Each number is 128 + 24 x the weight over its row's rms, rounded and kept within 0 to 255. Layers, rows and columns count from 0. Numbers have three digits each. The size before them is the row's rms in percent of the matrix's.

# down: layer 3 MLP down (transposed), 768x192, rms 0.138, rows 262-278, columns 0-191
# up: layer 3 MLP up, 768x192, rms 0.137, rows 263-278, columns 0-191
down262 100:162149072180168151124144132090135126156147113111091135140132125120109075145119105135136119155142121155156089132189171131141119160164144137121117116124112133135105155092098149138121132160147138141149177130078144148122128152153076116122107160122134135137141162129120159162145130185138137124113131094136104154130124107143166145123131127173170138121102082109153118129135166103109118096096125116098125097119142127110113146109098156125159125128112116131143124118138123106143142101134113137141111075131122117111142127079087150084067100172113075151123104121107106094143166113130110085
up263 101:163136101116078110154145132136156118103066154154117185142147152151100120140134122119138149118138115126120111122153121132141129150150164166115113091087118119132116140106155118144044119131144103114127107134095132089103160067200150143130126180121124140154109079129147133163142129157149133163126118155112110125088156166139132144147167130136157110139104140113115105114098102112136133154143188130125157130095103137065145112106124104119164117121101154126136150144130119145134150121126086118170133073135117122122148088129133116147098126150107103122105137135132093108117160139111135097
down263 100:099127134156154124107119124169129133105158115145138152150140104088150137175131143180125129108169177088109157082116120143165127116099194134087114098163106164117111140160181061139089119152137118139103123113173119112148128128134115137112140105091111133098105129106121103082147105154145155057095171143124123124130138119107092135108100147122140135128152137113135130128149138153137150080181143146118095101156140109150140136115131154165105107102115146129116109147103157097068140136089143128127153158112136151128118139099128137147097111104132117121129110150134127167121110120101109145
up264 098:161156120123146136121131126114098137134076118138123070077129148157110142164153138130095114143117133144169142141122164135123152160102134160112079120131132150113112127135123140111124133128099125140135125139147144144123152110096108113107152177136125091132098123159152176174062113102174144162134183160091134104161103122156085089109149093124084090133135107128126070115128153164143137172172102111155119125129125109109134120154139134116101101140175107123133164151118118128123109117085147137127142146103129146174124118086122114140139139109139130084136073112137162171155131133131123116
down264 095:115141077166123144113133094106110119140159120106109136099124152129157139099136184148150103157120138115159143159096158149133126091137094145120109148134132186130131152109157142076125165160147088124092144118111146102126120109130102116082150127129111163105127143143117140138107138099129085131107133186162157118089126150136130103113125141151108108079124164147135121123166122145126108106118130122164115169107142105103165161112109166176139119135161157128098153098135102136133125110103131142138155114158107094112131127095160110107096147087105148149154107156133107111115113096199117074
up265 099:118151085137158057086109058115139135134134145106132092095129089120099175117129146132133098096119121150148154079128150123142149140108096145130126131151149148121143151104121116137161143099152122156147133094138151132125173115122085102141155139087133138103107098130139120127090099166142127144159105104127153118122095139164125099064159141119147155136140150130165149140096122090173114110148129166125126143108160115133125120112153116156155129120181123130114165128142162123162087137179168143136111115094143123104128133144106133196112118132099098130107118101150113138111163127134162133
down265 098:155111096162106099157164099142136122189118166127106121127125116099136140125102171147137116105117163167120130083155122116137163118131169117137102153137145154089082144122121105170120086163174078129151149167168126095123168136127133116094143078088101144114177074102135125084135159123115153166135096080142110098121137131103153134115132168115110116130157168086143137130110132134139121132094100145092144124143169134118131111127124141127111141094107106157131132105128166147179135143133111126154157108103094106125141143118126085143125113129131112124147122149121129107134083127141172113
up266 104:152146103105130144106141140099107119147130098172158155125124118076087091130134130129127140111151102148164165131127096150122107121120120106153139147138167156147147083137123109132100141108107102114087122099114110137131163085161148123139120167119149058104123183111150147159110122132139119125100118122140118129134123152128157100104136115172108098112144119136122121203149138122141169078100147155093101164115131087146159151149126118117103126166163121094151119106184126118076159092138101160131136133091134150094099131106146142118133159155128095127125147111131131145120125077141117168
down266 109:129093116111129107117172104132145144130165125122087155130128138141116134137116114136131157107118127094143122130097136123137105173155172169186129112140154138124152144144130150141137129111096125119111137135101094115099207179109119098103150148121118115150152127123115172125149168163082158097114131173157138129130076130136092121160170101124106144104151137142136133123095139109139079121140101103134084162123097141096099102143146140154158091121139114084136133114116129136095121125107105114140120109135131116117170134153061107126140128128155117191122098138094082106133157157132171120
up267 101:143125142113083089119133086139116097114076135150170127093163125122142140127106100103073094095132110146103154149127121127134130123138114105164120117158163134157153109148148140100097127101149157140083154117121105119116163107150132157156121110113163120120143122173152114113149118147150141113143152096119116116112136141168137107115116142142161125072117127137146108119085146139157130106095123124124089139079128168147089114115120142096103129158156151135189140092165122142156147161110153108166104120108133132137172111151149156117091136115107187115158109149075108114134140165171121096
down267 098:137113137131120120163124147144096174113188118153116126146137141122122133168120161116128114129096149108133181094105160109081126137136129125110083131108186128096101117131141116166184114155093065146143129108132128099151141147154161139120139098128113124143119142103116162127101138105130126105146109148105113127108137133133099115142117151058085134126096118080135147133134121081124111129163177125161127136143102092141133151161160122155118101123081091163114132136097107107139115173148118137138189143172108149130126131123146120109148119132110090095136081170145113144149138107106133094
up268 104:105148120111111149116143120137119116130128133133150175135115107114181111109117149112162131128127110136113092091138116173145118149169131131116144120145164120143120120140132128128129140157151104133075130115139132140126099178142162133125125158128137095107116082136112127090133153148114172134149143097103098128135141125156114099171132090121154056120141099101174159110110126088124114121139121116111128108165103153085154116117141123128103081137097176075159122152122129187159133141115118111123110173175105122161140150129134187124124161118103168144095172128119160124078083124158139117
down268 105:133132121120105111122106146104128143153137132113126135133104150128130107150130131130091127151091149090144105178085111129173125062129093145157108154091123135131135088142128138098088125122108128160139138140078129099155112099113077112157109113130182118117127097132116143129125114094140119157138149173123118122117090109145130093073188111121103161141171161146108147122123167121089116123117146143122089113136161179190136148132130149149110129107142165143124112153135113090156128147121116137135169124135133120131120160163137145148138097085111165138112133168131102100112168147121144062
up269 098:160142108127061139150123095129138135117078103146159112144093119135205136157159123152176134105152085127114109121160154112131164085143128140056119144149152105156124087117113150119097101137121102141121100162146143156154091076110127130153110127129136131135117115157128170098119149158160115129152136144131136162076112131126125140106155135118110176114117119116086136113099137156146181162098143153142116111162140133125157114152109138161094138090122114082123123109146142155095179139122082114126123117133126134090140162130145137122122143119091099107102111123110124137140127125156106103
down269 099:095106135108089134124093139194133094109161145153091124122135102081126163131093153121093139132111157141114115114136065110122066181135154158157141144118090148110118137139123125152143110141115139155094121093115151104109092072130138148140121122153134086167123152134136145171117153098122180138133120159147136147162102122133122141138108086182169120115118128130133139148064123146122161092143104148119151121149114127128139139094126074109093137138140166158127114153106094083127096149126131118117104141113134120147138152153102090161147126140130107113121150126149159154151148131132106154
up270 090:136118139145150121105151114122097181122161107158152149095147122112117104101155130137132142114150124125092086146110127140097174110094085123100113107135178160118138119114142109167057144140140158125107143120105117121121155114157139103135144133192137149161102133191101136144091125103149151146136110148109103176079149161184138100108155096118123130152153139148126140112102140127133096118109165096114149117144129132122116098153105143178144122123120117124103167142071102112135170148112116127111123129112092123117175095104119116127146107157113150121135093069131169140132130153131117123
down270 093:143114145118095113103159146087124131072124106164088163141147109128180115152125113120147143125157148124115134190093129060116124132131141098104137152156127195138146123147126165101114119095140133104138070135112116136138121138162124117145124119089125111145149133135123158152095183112126093110138085105143125106102099098123114118125124120147169126113126090114181139105108129142163134174135124115151120125141196166086124144096123183099136133157131124136119136059135132123092126096134141119120142153108145094113137147088171125128162131122104140132145132151130131151119153102118124138
up271 101:139144137131169140128135119114121145163122164168156106134136145153113107164075118099100163140136117137130150142138150105108084135119114120131148151092121083076143084126104118131133127108120152173141085170155140131143143110126154168134111164100142146150164117155098081134096167139118139126152113078088152068108132128132116146133095133164157105118142172132148114141120138126129145135135147103153160110123135119161081136113142124153153100108085107110114078135130127108174104087120168193133138111116134113110131122132141120121084137167127133157145127131129136102133063155141092124
down271 089:161076122149139169135134156147077116128154165102126162153126152137110137129113145085129135150107153162111128126115171119108127109134131128132114131085146166141118118117130142167134149142144126100115115137139134163117095166144092119125116088081123119125141129158153169125135128113130161155103135124118112135110094146076154140100168101128155095115141135111097138122102152063156117128094114139117165170151100148146071111150082161119131086121145153110109121149129091140104139130182132129157125113148151114136100114143118164108134109092067103119134094114123113122196164115142164124
up272 097:119122093132079119100109107111146105125120149116151087161084160071092141132119116105098104131102145116135191133109126125104119144130139130126149093086149145116154083156116132098099146101126147148112124157114132132142182112133103106143145145118110156187111127124105163128118076128141101155160172121123116143198104126146158152108159117154124135155150146093097140138133131132126126111120132180153175115057120161126136115151150152139134110148116140170099084120126150141164129157110121130141094111136122140078117132110124121128143164127148154123136141134094090161138117091155133115
down272 104:120099125146117137113109161123123121129107118180181081111137132139135164113095113141132163150124107159139085114145130126118090126124166133159203079150088152101130144128144154094120155097126120127137144179137141135137164128103101109113142158147109098119146157161142118131115097110112154138144118083083163090129152097154113125124118142090101170139136126105071126152202093137108097137102131113143122117145132171074139125103111134146142139119104128130124105101152094167131100143165121153146127147152122131114123107121135096126115114099150125130129093136104120133077149127136180154
up273 103:118127098136147149128129147139109139117115180137163128099163130145121129150084107144162126096142125114165119157121130128147111125136182109150103136139116117114145100120134115112089141064127128131171114089119151123147152079173178136151122163058108090129122113123153170157146124166151127119131180089138127136113117137135153148111134125151127150146117133124108107111071115162115134104150154118157151129125107148128127099107133063076087143116095112150143160186125103126083119129177113092130103148090142142139101147142127148085117110124153154144117135100114142085132121149122124128
down273 096:128140083151117132176089156122120124106095101142132114086128136133159114113104114134140135105137155120104152107201118130149086139164130105158110151153128123132124099166121117118137150132148151094134120148122130153114155125186174103132110122106111153128118108071142129097147084137122148129169122114158138211140117147108099176103131142149085097113106122104078133137137159128121106098111151129124110171127118110113150136131095130125160121130130169147117088155155116151109098132127102166086120149104134144157144159178126155102112122083100115105101096149126108135152136141100155130
up274 099:156087104132121114121169123175149129169054167123124148121112170099142134155123115095140106122137157164115099082069127154139138109172115139151085137144094114089113200099149145116090125156122131103138176169090150077122138087124118146092135138116117146108130130130139138117129186105106131158144157145104113112125119132104148119163109134111122108121151133138135152153122123129144145152166117133140136161140118137142168071135089143113132099133100108128128145129156105139098159117116131098133142093138111136111152104119103138153104127113154143148105089105121122068162120126143116139
down274 096:151140123101148145133116116179141129120155167115136140132178149094156147170168061117140170111100078114101158137110109111151133107100138133135143172111151150117152120127155116123134100186091088109120145158149113117133141095118170099092129097150159137150119159102154127079110142139121121085149131096112121150128137098142122117164135136114175110118133100127135123153126114117109126125123123118134127091146149078149141103093169201126131146127064121161107125130152131141173115136092139110126142132111154159120153144102092103130113095099117158133107115115121098163112116121139092145
up275 099:151163103105080107094135118132124159152130126143132132163131139096171101117124123139129149190133108153135129140144115149153097143132131141133132082137141119143100090141104121140073133114092116108106161121151118102111096108104122136107133156145110099148133092121170087170098144120124106147136157163164102117132130119111131112117128151143128105106064124165110170130126145123133136115133183133112089084107080172137140162152164132108111123123143112178158114173120134117123174073140180139180115119117113154136124137130142141128134107130106137102105114110153110115177152157124072112
down275 101:126132098083130140139103119126168131110150118142165139111124135074160131139146140086060118159090134094177148126120100085153102152077156125137130132107155147109102099121143153130111126113162149160124111153162136133130128129152110128117108132174133138096150118139117109148146139082145142147114113105119124142177156137101113131104123129107178116170177163139170137175104155160140112121095131084121148102113087146103136104114168124109096148117154096148112121116120122165121091149135100112129135097122127102139149148120156128155146130148108178102152160114106084122088100135095146155
up276 096:114088142091161153121087103107075095152125112117160120123119157137153198115120106111111140119122151153112084135116106097150138152122124139129169168169193129107110140129148143089132138109141101139130119095162134089137136120105123102124102079129134152113122108113096136134114131134105156121140149092115083133091101145132132083139177133073124193166127151126136161105130163136149110092158107129122109123154146149119152102167128150102111155147120104138077148104128111135125130113110093173118135107141127126126133146135102155136129123145179120137104144169181152126104150109118118137
down276 090:101136187077110106148127126162140135136139148166161104154131158160121116163122119124176130120124126155141126136131121141121121130121221126142121105141097149148136134124161130149116131091146127089135121136157078108115159099163125122101154179136101129136129132119113156156175139115150117191134141085117146126106114109115114122113154121143144123080117117148130112155138121152094141155133126153116152103097129123161111148100160121125097128123106154123138115093113087087140047139143135110110107121132146110093135112120148046141131122130074076136126131128107139120109117142134163129
up277 107:160148076110138134142083163148119144121152122085099120142139095156125158139135135105165097153152141102130119135126129164133156167127124150133087121125114119142136090195144093162107164150153138123143116086184089121126121135132135133150117137126122111115110107120094112101137096125126183114124093090150114143108084153124112146162129101171160117097125144093148101118121094104154121140130153137142112135084110107187123122144098104144154161107099136130154126104110115118157120138122138149130122094151118083167089081143129137152134132132150168095114121125097206115139155119109118124
down277 104:119152074106140123091131130116119137139127094162104103111144131140148111121093135130114119135078128146109138155166129097161172125164123091084121169150123108135124112137120148114094146141145139166115131152111134110124127126163109080073169124127110161155151112141144166163098111131112127142127119120113112133123092083133137159120134129124160123136128152156173145129129119087103082158098135115184115134094156092121132110108082155167104163119143126088153131139140167102105095096168145128160105130127100086140129138186076118121134117149152133120157163158134119124163169094114140124
up278 110:074138131143124127073132136154128121123146119129143154141115103136166167110123184108112120049167113113171150161174128189138119161114084099116132136157129109088145128096113117128116141168120094135095122142161100123160140159152123138128142120110128086140151165100113129137128141137143124124168171127121126134103110120082127144105142139086123076153133105155129151108164107121176113112129107157145133108127095086121124164162131111134125130128160101138159176129110106105117136140119120132145163124135103145179082126127122114103094119144152092115151110116099174117100102137147142124
down278 109:124112082127124107115144097167111120153180087097145128148144133116096131126113148124103133111154135141158133150125109130140153127154128102134126155155150129121169118124116122134149176136136116085100157121150147118169110110108076129141121126110117116152110110118136095144157130091142164072145135122114140146126065121103141132167122123099145158169129154112133123131110125078168080121148152149145191106119096120095123174120127119167149172140151129144153127124122155113091091116118090128131182109098138107190154145075087103103149158113126142143141107132129101083095145130128130124